Weights of a small transformer language model: 127M tokens, 7721 steps.
Each number is 500 + 40 x the weight over its row's rms, rounded and kept within 0 to 999. Layers, rows and columns count from 0. Numbers have three digits each. The size before them is the row's rms in percent of the matrix's.

# q: layer 9 attention query, 192x192, rms 0.0586, rows 20-31,52-63,84-95,116-127,148-159,179-191, columns 0-95
# k: layer 9 attention key, 32x192, rms 0.0597, rows 19-31, columns 0-95
# v: layer 9 attention value, 32x192, rms 0.0638, rows 0-7, columns 0-95
# o: layer 9 attention output (transposed), 192x192, rms 0.0766, rows 0-7,32-39,64-70,96-102,128-134,160-166, columns 0-95
q179 096:441422446553437515449565500485561474500485549474519494499508475525497423530571533516524514478483551549503470497480419501511463509462487569486418522505482446497549565514454590494540513476553520506539504470544473473467457503483466537467489503530540528544519453502510431510521490458478502456
k19 101:524477456450546496428511531480531545496515562491471510468542525557545455480513561464468478504434550522486423469537477497545478453572471459562471522543523492505542439475545523529482506492482578601496514448512499487579431456500467570473581459544464498522492485523476464528458397522523454473
q20 084:489407507452560546522531530491610490449434437458509456502486475523436471523534449469534554463462477515462508554502484551494555515550518491585535455559558500548557546384540572423550549537477460500429476564432504510430530532539458472509463488492482475537481506457506542470524463449523526502
q52 098:498509548461497502506447423481552559479483439482544456592493453548463531489504547541483528464438463600483520489528592534493473456536459468561423514438540567528478494483471547495577508492471448557482494510450537564531564523502526534513525445414580464517484507519503507475541515453484493429
q84 113:436438562493534536481476483552490510444511515493584473497420522465477565525537465530459545584464481543531504506461540482493484510478474560494462550567555491470553534509532514451433481467533485500565538432429473458448500535522442553530443473529531523424459491521485500471497493491534409436
q116 101:506507565494540504452507523445496558465443468506527429552496483487485579479510521507450469459528404550489483494479528572474517544491485454527441543529533492543417542504480462443546498507538488525570453600508495601482540478501549546524452464435518469502461512490488569463443495521506449495
q148 086:458559465521468529450507537538437454507556605540489618478522468494531530476433498519513490477521503518499535529510553506534530518484505503496446485535512472540438408520515515546546543518462449523489465452537507497435455547446474491483460538564561436489478451572409451538503459546525492516
q180 101:377426483522500465544480510484567498555552498528444483554459512481440528499454492529511520429508442495588507475442539568558456453473497484489546443555539505528475524624520463543448471488463466536564502504460425488533447550510495501448466521547493500515550535493419558517464534518573482469
k20 095:546479516547499492528495497473498529492464512491575497529462556534473530447493493484450503534520447562518494461471544461520516543499449498542494472518547418537474517509522454521462543525434525533494526435511446466536464501554553518464463477465492540433473494491467573568433538566526506478
q21 101:542569586508538470463498519464464523520549533496454547570451470490465563541514518498573445549574531509424562508544486556519514529447500438460533425428511493537483499581437442451465485473444408450512485479569483564468443539453473559507482510509492573481446471530432518451515497502456510515
q53 098:544512453490544454537507548483546550501505565560499500527486479445430502454482460510538456496511391497491496529465498532514517526552517467554554512454511454589472457470494522469384453527574550444513466466516500490484522510519530441521473497447542561473451541498499511498506503473542454468
q85 115:545497544499505475450518514579493485450464479549475556511504533481376494503506510548525477512530524470499495531519472554477517491497533463511445511492531446497459477484474474413501498527534516522494508453511521435557555477466522460476474554528515540551524475502519489459437456463494555498
q117 108:447430543434520479523539516540446517535597524544496489505456535523509612535532452463469473467527521498495438429528478532547556538486474466466559551459496482527507437534463538464485533489500477457445508552451486448445477526522516504445455497564452491463470516518472480484509524540520552480
q149 099:434495518515527537520480434505491467525472476514550453560463475474495524481544460560514462525514456527581520444484485525482510563375523492466512467492495509457520499540437522515508518546520449514453474516481520490444480519446472572534504531537533545511464496577461457532497491495494440432
q181 105:543527515522452453472466448508509452540549448477476481466514465439553508453532544473521494551525597462454478474520519555379591496465546450460462467505449480425502550505455494489496523469494504520523481503536482394496481508574505503502519521507513482487488541504609522534416466422546530466
k21 102:545484493417489545494507500547464510527451501510509497477500513481446509472518485464529461529519505483509428482572564543537595561532474464437488566472504501465518514435499524491491465555554502486459525434525416554470519528495512493503529583447514563503525494497502529500476510493483541497
q22 105:478461519574513462464509447487507545496504461576476596488421552543501496505492579534525521434444538477503497467468481515548446469506560489516440504493530510485516513505532463489509526550528460499453445473562520518446442514473557548493412482512515417491540482571503551514474558568563488505
q54 095:469443379607539471536434486460478438517500433519493566450484516535511505567436546483511435574515524510541529461494457480473481417520517510499510514581538521501482521525490559510487447481456482398510523548481479470455463490544511423511476496533521460558522529451442498458435509583440528452
q86 097:473501483560512450549516475490468511448460432508474465574513545544448527519535455519457505498568546500449568435511537458532540440535551527449469539463532547506528526525535494507520451496541482491490549469451385511484535494485553585582465477501480513483503468501488471520411535569538466465
q118 106:506465478504512485550483481436502461534501504452535483447497538521554562570529555525528455469578576479502540513576502457545480500482515463553457416462444468468550450473511485520499492517489455500475466465451490512473436452462476516492536511510485463467501492531458489523476491558503547525
q150 105:455471495508473437571500471394533551507494570469507505521460544513517528535571598517517456469529475482511466485499556521522471409490524489504428456491496456488513478441514532515527463465466494510419459463572495490442471503514502564510498483506445452522468512575479466501515519599527471430
q182 082:431518489584488457542528480428501525494561486523513474489512542573443502495491510484526456508467486548509542472405488450524475501463567583535465477531519532427554553524540383543544500556475495485445448448504542423509481526524469528457504453495574525541452517460540537490498484423522504502
k22 098:513479548503516509542516523534515512494492527492527454528435454518483545526606523507542494475508483505450520468521485555550547532544555542528474448525481495462568451491487506464501521504514460582498480481503577467474471527504502526483490479507445507479437445517523546546478613497543573406
q23 103:519497478483492535526463459478528431539469453480420510517464516545516532535524544508511505483565531407492453468494510539496522472471532454495426504530458519513510468485536469533544478538555500564532462487490460519474458519438462535502429537500501501516452539496496453553487417508512573533
q55 097:477522500503454458447496442497553484490554526543495457495528559536470343439460500505551503546440503482499444569530508490513472448494504539499467490517471525557481524485482549535506514519480505475434449505509533471496548548400519550545555421546527413504453510543529363503548476586494487514
q87 107:467463511546473502424490419466554515514516511526499477548459582529508463450477526519535478481439557435526451594522491523553474467506447483434467465451431534426499561529432532477472473495516490445458502522524502420528474578576531497474530437608549568561543534517481453497477511493525495492
q119 101:522453511476501513493463454544479487448518536548517476494524535516534470467432526519483441526492539467576454605532517509511559467540542432488469568543481499508529524489540510497416506508505498500486466449527528418520465523491486478502444496526575504475458399561474471499523470547472504495
q151 088:470498523469498524458496433565487457533410509503587439563472448551445498498494477483507538483493508530487486515460512502477473606509484550459533496534589492551505464579439530547420515488445436487405527449428456472512548549488545499486494508528510433563456566528453517532544515527439505477
q183 086:510572469456596522519481505489451501526479445483432487458517466486586480548435500436508484482452450508466403553516492485487542561517490488485525462442528498470512472543490504480479560496436518450473455577505549396514483493554456489503544471543445463479521533434503521511520453503478518493
k23 102:530489478466514560421499508481480460523486630545472446487588462507486443508446482539536446563434476575545440573597463514473518477507464514468495492505512456462453485543496552454423506476532493552499474457546477471461568618441485445469457467542523537516498534527497461505488457500540518542
q24 108:551498528529486507535533542556498483444525545513507486571510489520437447513507508540536535513589472448466592576499558474532517432522450554527397431479487531475501457498484482565484454440421517465435448414457514517508516451406490520555488510486543552538510497497507459525473499529516529492
q56 086:471464520488479575516543490473454430534459513516516486396393484474507472555471534493519445525508504465444453563526490525503506500523529537524504491537522508463485464476531506564522468453496490522496449512458499502474522515472470487518479484502492466498475497494534529419483547548422526547
q88 102:524476494441533515508572466516479492540509480431463499403450442454504522519547534531507441486547424458462470515544530537466525516542462539515503441499505560518465530534543536564485473436489582470488579505563489521438598512463473552535601490470510526476526535519527477518515487528519490526
q120 103:521451530451528537542471511598473497451541514467468481463396509451509534525502555500554514556473429504430571462471525539488511533536466468551519491531521497476520517549482402467539498517542575525498504536490515526457517533550507465523546514509507518491489494497596494491582521429471478528
q152 093:548446460449538505449466496452400505517452531535539510397524497493514455550514514520465484575492520508475529488554529500482512513551510532515556502461515464499465491498493558507487515527504463525542543499458490525507481531528421490576450506516415458430466528507491550548479495427428497440
q184 094:484540466483539486547484523466562551445534469522481509505536443459496459554528390487487426466511490480478462491490541468468447558480474526482499461486478511500587526545560480456505516439518500545476562525549495497514490478581452521581564461531469578496479459512537427511510496518475492512
k24 102:495491479469492462493549551451496490562503502524423477445542491475504491537478461471496474557529498517505529491549563566461516493492469454513526503517443560549509580570486507461541462437554537437449577528518519540541535475539447524518561472506560494480522516497523530447474486447500461533
q25 117:532537499471449522502483556472509431504553464441484515544468513565581499526558524509401456476509538456505506451493537477466544465507540433390449508477400503518494491546506460483446460445557504523531483465447515539530508515473454537479489536454498531472496486501512464485530549535543577524
q57 100:494546538493523473433446514420537541457552525460510477530451541481459509494517433535487526472584585497483567436514555530529541483498545473482432459421493500577513508542483526508383517433484502569505457534485488563429509523420497510461503502490466449501453502558487421559494499551562538518
q89 096:514529483521523493483486491494464424485539504491563538503469522512502492453499513496583484515559487498439564516472609485507485442476578572537476473462521474504440506504479609486455482456537485566527477481520461485477478477456519539411500410501524460529485511513544473435478539477551519524
q121 109:492510508489525486503451522478533499556476508406493527566517428469500534493506516464550581463455496488484466459515538594537490502556503483470453470439435487490502492553449439514417411413446535495525519477517495500484491514522447511509503500541512501482477506538497482506524523520511540451
q153 094:454578463442508419500497529472466478528555519545544554529553561496556601466512523511459511514447515484617528478427477499426506482444483436459451473509495459533510507562484552506466461481514563455569472485484485526489443518448485517467522530518490553551531429487498508488552449565514544612
q185 094:456521489528490479443463489453463439573510494526502464554567491490514515485593512514432496570530520519498504492514489397523420427503540473496455461485454467528455520504486495507464510516506427496572534551436546481504483541541493531496490552496461477518470515502448485472497592506552528511
k25 104:555544519491475506475470468494494451578509525506509455566562548520478500527491529541506499510538450481473534484464514584599547523446582529493493464484461573464522596524423451443473454482449526429559511498522475411519515549481461524484514488484491530503501580505432486472504519488526521448
q26 092:464556446456543529479569489506478516442467497459493438488522537521550408525511490465534619513562431473484442485496512513496548475511460519520485457514537519516490580560514483523403472511377530512449475487480560545533568461452438552585570542504482528555457562479507449551481471498472510525
q58 104:449483430565478545445526509461484482556572463546529560459562524423570461462451503531510529543548542533497498538420479466491486509485480538510555478483435451463508542489490545532521508483481462473594488471464451464492466474530475525472554519532487480509521496523568478505539508453539473542
q90 106:420528520523551445438484577432423509501589517519456497452507517479528592488536600520484568555485479543522564544499411524488496523498433485472514468542459492501497480533450553474493513533512468453523410500474535450555411508524544495540531522599503521575462540489517530503494498455515547541
q122 100:469505473503524564478429463495477410547528476518478509460495514514502545599464542496498521528465509429503495476468438467549517453531534518426539441488437534453496529490521528540489517453485446509496410481456449462525459498515481504523475522502560528524478577489490471542480507519554576435
q154 098:489475485507519496534516488517473585564560490548451484357543514478440584526495512508532470571615550524468567518562400532438484554513514488477553574503479467489541486444496539495505557504521521468525446432479495475488537486496491526480506500584480509535483502461531484495484449455545543492
q186 096:470468456518530457517508511482512519525519543516549524523424450539471558463447486485510549455526515542479516599546469506556525462529513495489467491557593515499522362508549490573528492508485471565520508512444472554524496526513500437499436418505518501467514456538439564515481481525491393448
k26 101:509515459542534399517439527402529580533543568451397459515501462512452520485513492462470441531490435498480567506458453505515444498526482516413537512545519513491524515484538523519466471526518488460520491521564542537496571552597489508529509469510547492512467474467423505476476454505509406544
q27 099:567516517510501524542551418559477484501526512448508484536445502540446480573465571529484518466554532443404518533520525535471505476474471512510518486468471555484553486587489432551446512514451544427514509459514481509505476524418480573563523430481496529493530474498523544519534488551550493462
q59 104:497417545407520528493514459478489437557516495505374500456533513532545498511554502470490488517571593437495463514523446506534493472398518539522484442481411491489541514536530478510517488519538482493483559578536503506454481493512448540509531467515490424495490483496497474468526459483481500495
q91 112:476448533535485477473426531523537464471496493538468531498532485487530438513533462465508499539502628490504509471397499514523545500455496536466487474530430486450523553592476469434457539460501505521504569499545458459381527494527464571473494516537450499485447516499529459521473566509561469448
q123 098:547496491493507543555481471505510597487548496493471466491471457541513481513503517507571517478455488457393420465459470537553464535437533463463534449454508500525541459552556530521537490462508556473528439500489481551410514561553433566525461516479485436546465571487458557559521452457521502525
q155 084:463494538491560510511471453491554458574540557564522515509446600511468455487570515486541472546500415518497519437496516524586538489536531510490529541522457531516530455484528484471475542521418501467430488491531513559519486471434466501457562499467518535535529440515469549540493488514487482521
q187 101:480547468545479455522556455463528516485471577538498447546509530442532546460514439542543441614566452494552509479446545540532516504498530480530411505535511458570449492523485452585491515511521480593495531480554453526501485537413502514456507482474540497541554477485482515517504456505466506506
k27 098:504509389464485450482512537496533481543490492486520432536512485494518447500551470495531492525491478525527500404443500545499488527475498524509436415557445524500456516522494488529455525425468513466596551471524453457483446565504428571510506504505562514477526502452453491511487491508604493547
q28 088:539504462501485543535521532554486380529573456503452522512536525502474484473558544495537504521479465483484451531512436471492522436437635550487504467488457503463534492492541542515582535485534496498399410466498511474399446501462489529519514521516479476559435516435529491497454506485472543521
q60 089:528498469497529548469519493416419420441483520514526585478487458473541436454483491517543513590495507504493489533503509441533482572573497495544468468493488510466496523541469467512523520463425507493530549546487555519510444530474490467480550507473532473544494524512562470535518540486494499460
q92 118:555561495436475516508521433450516508474562497530393455532558491491501489522483516520560470508540484510454533529551475493452524541565543514552535476513555496475433538458510514500541502527476482545518539512495485519596536484523497455460487545489493513580518515597486479538450475496512508519
q124 086:518487507491488503455524472509570462541536522491462559436493526482548529557609490515447471492521506464479501506476381494523533519471465478505495450493440504410489471575444467565572515488536534412488531441516458464474488545522470524463502454505509489525542493491488465478492450523482441554
q156 098:504449528507520547490510501523499446563496549545488500462523490510489496513495531511488541535506541494555501534506458483507499490491510439364499452483464553445449498522505554520570428446496502490531514479511500484516469470526452488512546519525440462489551489449534487407524505480517534514
q188 089:544457504486577559527497557520498490452517503511510473486531546481456426468415491455486545581528483421545525458490536514522556568403492477551490541522497490513541531520440477458463497538560479500457525488515513569494538558477463485496529504514516533474473481559446398481546483503509484505
k28 095:562517433438546577493519553467511516498481509582466450520492484504538486514504552447522560483528488468480486508428472475538497541560557496508511511456547506455569481541519524473554521494448514505542535559490405536508522519499519501534404471530511495539498513523521490500508472476518498513
q29 093:534511549435526457546455543448509486501529531531506480454505520456482450461479595534479515471514416503499540573488445503403430508550481488503476484526494506482476450488530544496499445478453555418519454512489537473455529509478503549479435489495487518521506558549515445520569447526574494423
q61 119:526481488600514505574574514485511496488464504466527497595518471515437434470434473553539489448418486519484456517474510524395434431560515482496441487489519514489451450430504487521457531524457536419569505490466501456553535507508517523519448482493512521517492529521512499537455499487553411472
q93 097:534530580500475539528483534563487553493468526468471513462561451594470394491529525413505505518488577509506559500485452499374516548527525515475513499527512459434490447481557461504524508466507511507551492425527497416482499468503473445508441512541496494496507485461508527523475464475523496456
q125 097:445523485512492516475594494612465479482446479453494500480512486422506544513469576527501506475577492434493512453468574515447494472508423453502451451506526508515527489537495458517475455439485565467548513487434484548455527502460446530529477488455452598469450501467559457558478555412441440508
q157 092:452525557549465541444492536441480574538482516416492531534499517517514503437497492571520541523465488470433475433497541476594438449515513559508503568471421571527462523422478539461442494465466473495502472549455484576549487489442452486472446432542513476510466466576579475547588552523522456516
q189 098:505546542467511466559525501510506537467562516461489543518529491495441500471492545536496595417476470463445437483457597502514496539476414485542510473407454464520457528528516512499552446478486490465560496488476548563499474518499553537562519528568491515441421444494559492562553505447585515455
k29 102:494565528438495502513527481565448528483503505555483470490485465504513479506479554467479524505457512495473543553467456510402551540556470502482481434488439518510483443516545517533499531484445576596526591493526465471560487508499462499466508532431414560498552465482518455517519512489514543510
q30 113:512462502479525508540481523433512481557568456457430465424447492530501510495553528552499503503546481553509501518525490498535484468436534572493488473479452459510521459555490532452482491461519481512493459382533510461461444517457445550453476543526516445519501472450492458495554465530473504504
q62 098:517415471459501466497514514501544470441510501532482451503573563517562480544517464586505445459476503503518540548506459602514478505475508463469510532468437547523475485505536602502559473545467572510549496467467490492530535465557486443456500448520562487504491462478541449470571515490538519509
q94 105:526450530483470482419519526496539514463460438534572535448501527512583417521449421572455435474500551587461418532502530516497431520520557570512465507531476489516492526448487558447476514493470491525500549495476474496477501508510534492491500506496451458522516471505542447480552541544455442445
q126 099:528537487470505449510556534433532537529579513508526415458554579494530532532533557548524499522571574529558567561566484500444533441479516529483463574482538472491523393448499535484516494503489423438515433498535449476457555522440493458481424495560477499525469497500587447499526448503492496475
q158 095:461440497467478569478462514493475513530551496461453481511534520515589612565474558560497504462427412524570429537532442480537455456542549513475518572517521503480539489416519548505501523487546388571533447471561525449501474458436486489491429520529536525485474580453497485470510505501483622520
q190 097:513581573459504487467505520498446518553451476478447612487532551510550497511447464483457486421503558500507539455492478535495495547497433462589537467472472497606455493469515497533524487524482490505535452469492458528553482508442482517454466561540440448513487527533580493557464506553404526510
k30 101:464462504452531517441504520511499471529526550482461467508450483465500459492523503471463530560526539537544539519560497537513519580508542567541555436456514518486533538524411541531481513506492500549548512450463497462481533547519447540480519594414503473431477506503440462471559546433470502501
q31 085:449516450501469535411516513482503544458462551529476574518513514463536486491472513505501517549425475466556530473513454513575524524506487541538518518452488390456498492546463561529453491513506464505500462498527490451524513554542524541443451502479522556495514545571530557511450543387565447460
q63 110:567549531486515490520561552497522518504487531524551510511467541523512436466525438542549562462527489484445492561492537508491549462456492518525516489475546475536542507503452520485505466534467495504452472534479525499512502534405513494436455554538507475494531474575477513554528566609533473454
q95 099:502519490470502448506478529488543511529376574466427491520548459536551572527520577455496506486499522515564418504474574525505509570490461510537530469496533487557567498490513461499480471534543488539478423475482497445469459494465539532475527452516579535475467432523499538541520523452532512460
q127 096:447497491442495478525487489532508519462504510494526509510509416485504518479501465528524514493503456531565520435516516517413526510459468452479524565496487441478454557496485461437512549582461435548508507504505523501473418522474529488540481519526539577484455463592466488543449476541471475528
q159 094:449437468542522424500535485527515542479410495490582487521507501478523551416435521469519521519539442502510539447462438504486513460436488524472464446521506486450523464526501498521514464492491527484535467580521471524501455548567512562555458493505539551478565536575444504521440493441525483412
q191 092:478503505516421512457483443462545480483546526590511466485532458492445528482451560519512512469508462500552466515478495467532459518484508521432519445484547500578576473455500582447566476499567506459482522437511554507533524548489458469531466448483489523496499504506461519498531513463413532573
k31 093:430493510556435531509483437533468493468468536509461447480542479447430510484524549449476483443529472485507448511524524443499490456548523523481488505509442526517510531424475572452488511585491517520532451480456499427502492559457542538442472489450440430517585448564476516588513527503423456453
v0 098:489484506439456500486526493538506473520490396463434491619452502583438610458505512423487491484569529463483481518488501532438495477511512509544513498553473452542544546508526529504461448413508551476506498471475560534485506529530472498554518504510474447528442524520482553451576463494524419516
o0 110:526471577546517512554487496483469504537467476534590509512425508506479540536486484486468528464499520487428505429518490450527506534489501451451506454548527558411482482511452456531470516456509502417586485447579498503472486403563501448546500516528544529497500508511537465437502441466520528522
o32 098:451511562533394500491510507538476516512457492473527536531554475523465506521457513514574556451482468561398494577530510576549406509545593519471463609505456498548539530439486489462489474560457535502549487565460480467478440510492490479474416512492531509518430426510479517523578483461482495506
o64 084:512523518416424577443563440507500449491527555435538523456453497448488521458463456506467472535497450507595462532565537518591492428507477495470501537441479516465526560485563515486496520507476506516483478550497538535551483499446526552505507542505504510486524511539509475518471488534468508559
o96 105:552477494523536503377467484524552509530487517463511453560444452486562397480525478460473476495497496536523440476505577514502492471463483547507464559503501535499582494569480478549532470473587434512457550458502462491517499524444493570500480480492448570494516600524412519442485510545461529520
o128 098:479476481502510531593513478507459485473539460540386465499583551483519540478537483538491515478529463463518532480426455509535574585518497526541500504514522509555459476470472533466513519531473460508449497496467489503495550510555506501458503391515510446534489483490563500542427533518553496472
o160 100:468529471536575432564524508453522547496510542537420497426540444533620449530523512536549484540468516477550501511514450441481551445470456454580497476458575503483467485506514449500546586552487457529464487562503464479546520533502503464445441502471468483499547484498471510551515453442448510437
v1 097:493568517475367461491520508400509489546500527455473460474493536465491502488540456544460525474480556482504534524511428472479573445518466406506542537483571512455526457539445478509507486504431516451503490550533479519544451483483527548530543515483435606425508474500525397482575464533465463506
o1 101:514463545492526485532483552526517443465453534515486511514546540496514561512453458505537562564520448519561535520438443504467491486510491507432519498475512479531575480545455523541526500548524478545504529482546517510433501536484424504566456586420540527466506554468432437473505426535506466475
o33 094:489547511481504459413527508485496511506499515533468526484511471424478525454527509488485612524538483530457496429474522580421482413508511467474459495419484505426572511508492508488451462565490458506558481563468488486480516492427464483512473544530506473484505555484517525474566498540483555510
o65 104:383433487526526558461411469513485420501481414501476555561473510520457508491492526486550495452481495478495536481592459439509543537443571504555515405513487507480503551491531460415463516525501536553497438508535492555498503544507593541457551448516509539474417484458515513534514520492515444588
o97 103:542447572511499490538551491465558510555537463569519521505435412537555529525540507449467453417452464493489459451511483510535501495451505530519523506497525461578413483456522488473593542418519535452502564487495543546535468541417430484468463474510479484462490504547531556545482541421475538476
o129 098:484562467509553488558545450531471556470527539434485510505505450496549404538504548509553480464550476484490510457506561518534475492530493575507509599519457575512460553475514531510501505473470515538486534492470477445495509417594480507517525516552542474523431448472412518591441540459440491418
o161 105:546506436544536532481431550491498492512511558412520459529528493475471509532462500449531524480511545524447471556506611495552429550496509512524456496515526492494460459521559545555494498487548493534473513436493485491520548471554518428512522407469523505524521484553514530465429535547575507549
v2 095:539557461482548474513549515482512500378531516477542529522531490461489502490471520494402509504423495556517483452475459580494585519521452566604439536472526485497582466453505474439456457527527492547440466499512530544478497465471495482531530490552573520477430488526499467468445479485555517460
o2 128:526530486507425498537497468482568458526538482452488488595506456500515477465495432485513504502445500480493511488491517543563584440491613524563433547553523529537597505521479464514446568449553483538505519604562447519519496496482532461473505524560545429519513460480446477491598541546460512473
o34 088:491477540481515443538462518505459428461454493497453477500489524491480465445527558492469489468539528534457536581530464430529522526495513493473493481524491440506482473541531528492534615506502446467456462514455518471434490542526471513528480454425408457481469494491483579518445538487491491559
o66 087:495457515529542556518497554585477490499475529547479517439519510505496584583533454465507499514534516438504489487439486504458499529516481477381470512535499454542505488458474533439524489504485536460507542496497524481570460454466443488536434544495483542457506482439444478532472491506469556527
o98 099:457466517468509503534480492482510530534526563547551544478505473499459426466515516537513505479512507471467561421524571523465495494499513526519582394446608483456419533549497459512523480462486483520506505415526484545504517492482501605526446478415521520496489548554542503470478459435507428512
o130 095:545507464484546503421458489449455496504493479462478486507516540477482512557532545495541502485513477473461478522490447507484457494539526524469592544503473527495418521520486527516513415526510525486598491497473491437428517472510530441464550521559559587516545617490550516527501527471503516514
o162 099:426497531505484528482434522507527540574437546465497498528485537528534576514496487476509476528519510478577501486553551419473397431471455476445503502493448546439485513498451504532508485506497520462516550452512525521531440617478521477539501451500403441498497491589442493551556435545488506473
v3 099:496503508495542503458568542451460553464472548535489558500499529567479455513434500504579456458493502508521455510495528493509439509532505533479483487477527390540475591420556486455436528546440499494566532554558540487495495512553492397527510553527484430496503473544463539515497511533500471560
o3 102:412507552458486445525557502444485496518520494572419452491437550533487543521554535513482509455514516497420486548500528472489503569548440601473494460499539465572529546537508498466511521566428485450418519481463469581468513546578542566421512451472470475496492496528535577529483480423482488509
o35 094:565527530461577468476422581483551400480528487479501482489535512475505438492470484506517529528467546547466519529465444509505515465521539516473565509526493534519502425521507483544451483475478502467483478550455548518549515526478547490490500561463571416516484513429466492501535499475517463468
o67 101:539457536481532481525526517479498502538519452538531471545556473427538479410518539488584439480583434412473536393467574462482577462522552483477519544553509538461534513518493473458472524467501474533554521436494487470495512523530457528526534472460490487513495593534523526575459477454490504514
o99 107:564533512554487499545528403529513541501493502427492483467508463443481471544507459573472489503546496497453523481498529524506558479530538478508408406518460570462498471582449419517484501464458505476526491527477459476521515501525469499462455508486507490509620533484553422448527510575482553463
o131 099:525465522496448523505481522514473546547459471542533492500462507453560536513491494512427494505341432510541460490511456473484448559470519469579498503455527471416508548521526517508544506514552395482485471441531510554471483427515544557501567485499507536542502505455447485486471515471553524518
o163 094:480478505526559462434415560508484471496525527473492576480500484569467517479535555447361559569553550548557493482541466536554497514500489504492515582502479546507516404523503530524518444507566517517461537442493499470494536414440510522488483497546438589446459466524521475494497501508470530450
v4 110:458432525515544541559463552491530535459543542538534525490550497483462493419542528573519575522534430536454446418530510470504570463525496475547525509482474525541489481427473470491513532532552514461531554425548536544523466487570441500476512552468444496536416530519529473543481520530510502481
o4 093:448551470510439485503502519530527487460450529508552468522550531426408392512459430586521504533603453483476511545530531505596458497452469506477519545456438487506523541424469490511481480518519511575451518506497478489529517508482539517510510509494570529543438495444455487505518494571475467439
o36 102:434509503474428496494512454455514500453510509496473527580549487465464493527490515425527491450435555453484535507437443434556593480470498497575443474420469500457573536526475448447503532509529496494528443440448445496475519502508488516534543438479534482458531475544535491471536535432550489553
o68 112:475459577500511503530558514477487477440541521516469511434502541497552515514450572543587464482499492430492506460461595519437540480541474548449479574530528529525486494470553509455540498512473484491536531537497536445462518455466448551484511482466518462493500528481465516565536440474476504480
o100 110:537477462464517488447466496524410501499501473540528457512476552528529521442444407512520533437485425540540483557480498515471540611511475519471518453580561493498446552540461539476514536488456459476481467541486492518464480603510508485495486517567454487483486516475504489493421498501447501538
o132 100:537516537553469498472494485585572492580433504477483501546461488571528545515460448458490487590511571515479485486546485565495420535420557478492538405454476526431501512527406474465489484494543506482465468548482499479474505532503575468549519503515509466494461468508494527439490532455514506558
o164 088:523531467459512462461499488491481514543499508466538489463492508449522566512482466547449441565470466503528409487530438513444471537506530523474483508491567512492528498506563513480470448482400513503481457446589486546516562465449543509424451470561529562468593505489534537468521524561536500485
v5 104:458555479498479444532407505545583504545530487548466498507579522459459494538453486482484472493487496519545540493477481525462506525483580502567541488447548554492488467459554459385499532439438563493509477530514524498516483503509533527573467488480484522520500509483545482587506565495550377464
o5 118:575520518551437468417433512523484461516487471485497483561498516504450461457495480511474563440450488456443479504512499588531482518452550503537473468499482415512478500534480518496488527537546497527442515511478510529516442494453488563529492552511508510464475443488497469474554503505590505585
o37 114:520473427487551532529535467535488484489523549485482452493461515505513432464392541537520477534477464479480501587513541482523486467536464529486511480482439500497493442484468539491425518542401544493458479653549508428477578461499501526522473457487492473628523461482480497464480487508558475467
o69 087:516553416495554511482604460575526534484484525454459477536532509508541512554497466469544524480466463559552454509542513576474466521516480532523422540469625506522562495466473495511543462459489429556491507517427495546564450492531514441520479524507531481502500532586453528449487455493461575475
o101 097:491463610563434542550522500455491541498446504460623539518534489460583594512558441464508531498472535554570475516526480430456534529500401479488461587460533536480460515499555507558515517467507475459465458461451500503477436499535513423476534528522521545452516472529480467495519440513445496471
o133 101:449503548463482501537491474442516470472483524498563530553452531521521464435555472504457492473531496440480546458438539478515583475464490473467533525543445556475477589468468448466496495541531436491549518425562445495460543544486440513443505523465451459408541496481497532555459513522469476501
o165 095:486467528512574545525461531518425541555452486549506515491481481472462526540499573464454448529522562458448507458519451443566477487496422511484495492547483452476547481538469561534513499555553529550619493439502486507488519484502447517465545525484483484525492516454514501466480496480453576482
v6 096:502516482511512488479496430500493523524433454577451450494560531522440490472531515447522505549489522479506517510470489526558457507393503532498533500494460476557528511417521459518559519471481466512436468456521527441519505458461416548471528457474560518545483551513501442554524493605563537531
o6 106:491506577516499445497483519495480499592524479564418534458480432530448559506536449538533493508489481447511443478499444533522453476500508487535519472537510470547568535558501489430497556465460488453471481473533478601565458478468569535500505486500469416407480538520527480504495497497472540538
o38 100:503471561466449506573454547485450510510498542443488485606474545532585573585496503502499479460439528495391491443491507506463490535465539516490456527501541524500466518523448496518504483552490481504462471514489508482463451505547532515470495538456540498472481493514519581510540489472595505487
o70 094:450571413508460537505503420483509456487488531521497493503432470479513501523425442508551523485411494565459508504522502468480543523515496437503425549467551545463493544511502479518440463467477564518508508500520423504494498506537479502479493439486519501530537482533451470465517509519473504551
o102 100:499486529495523534505532507520513482460492431444449442457507535557518497498478490529491474463500489531537527495507579490489510483490498521600500519454491543440506543430525428503531503524524512557447505494472504545567620477462474448534555475544520456512456459485495409530466513532462482457
o134 095:499498500449535440456489550539521490506535514483506522531519541550437491496530466453507493544563497538539465640510466420520535450456524485540575474538427504536534404483457534498476505532550519471518536475462523438534535542431532504479504524574386519518548497501515486420544549459548510490
o166 094:514454528476507449551486464433508461450492518507509581483501504410617512433472544497473517527511539503478482466538545505534525522563459505457506492537507495510441507533516594474516467524534401486573537508562525524499449479496497517530503575466504497584481438481461556522498503469412495484
v7 097:493524496505452484589511460629504450547484486503499517527527576478486445475456464488468511513523571508513480455462475550395509419464524478437446553481503524456545538438445547529450477511448503537570540484528515524549472491520469521484559524457571477501498542593471485461517538543524433464
o7 116:517481546585456498476512490530536476462523522502531506489505540535416438473541442483479509518524507496524565563553479450451508450402591485534492505516536473456617535461531512485522584570531465542488468521519549493507436496487552520453550413481542476528543463571460461454493496487533500527
o39 098:513507438549526535459450539498460509491478424559570456495527541495476397497474571542503497480472438493513537458514453453519448536476484521498526523510521445449491461488510517575568460460427465528511511500495482471429475486574541420562550494464497470538521484419478522553407497441503594536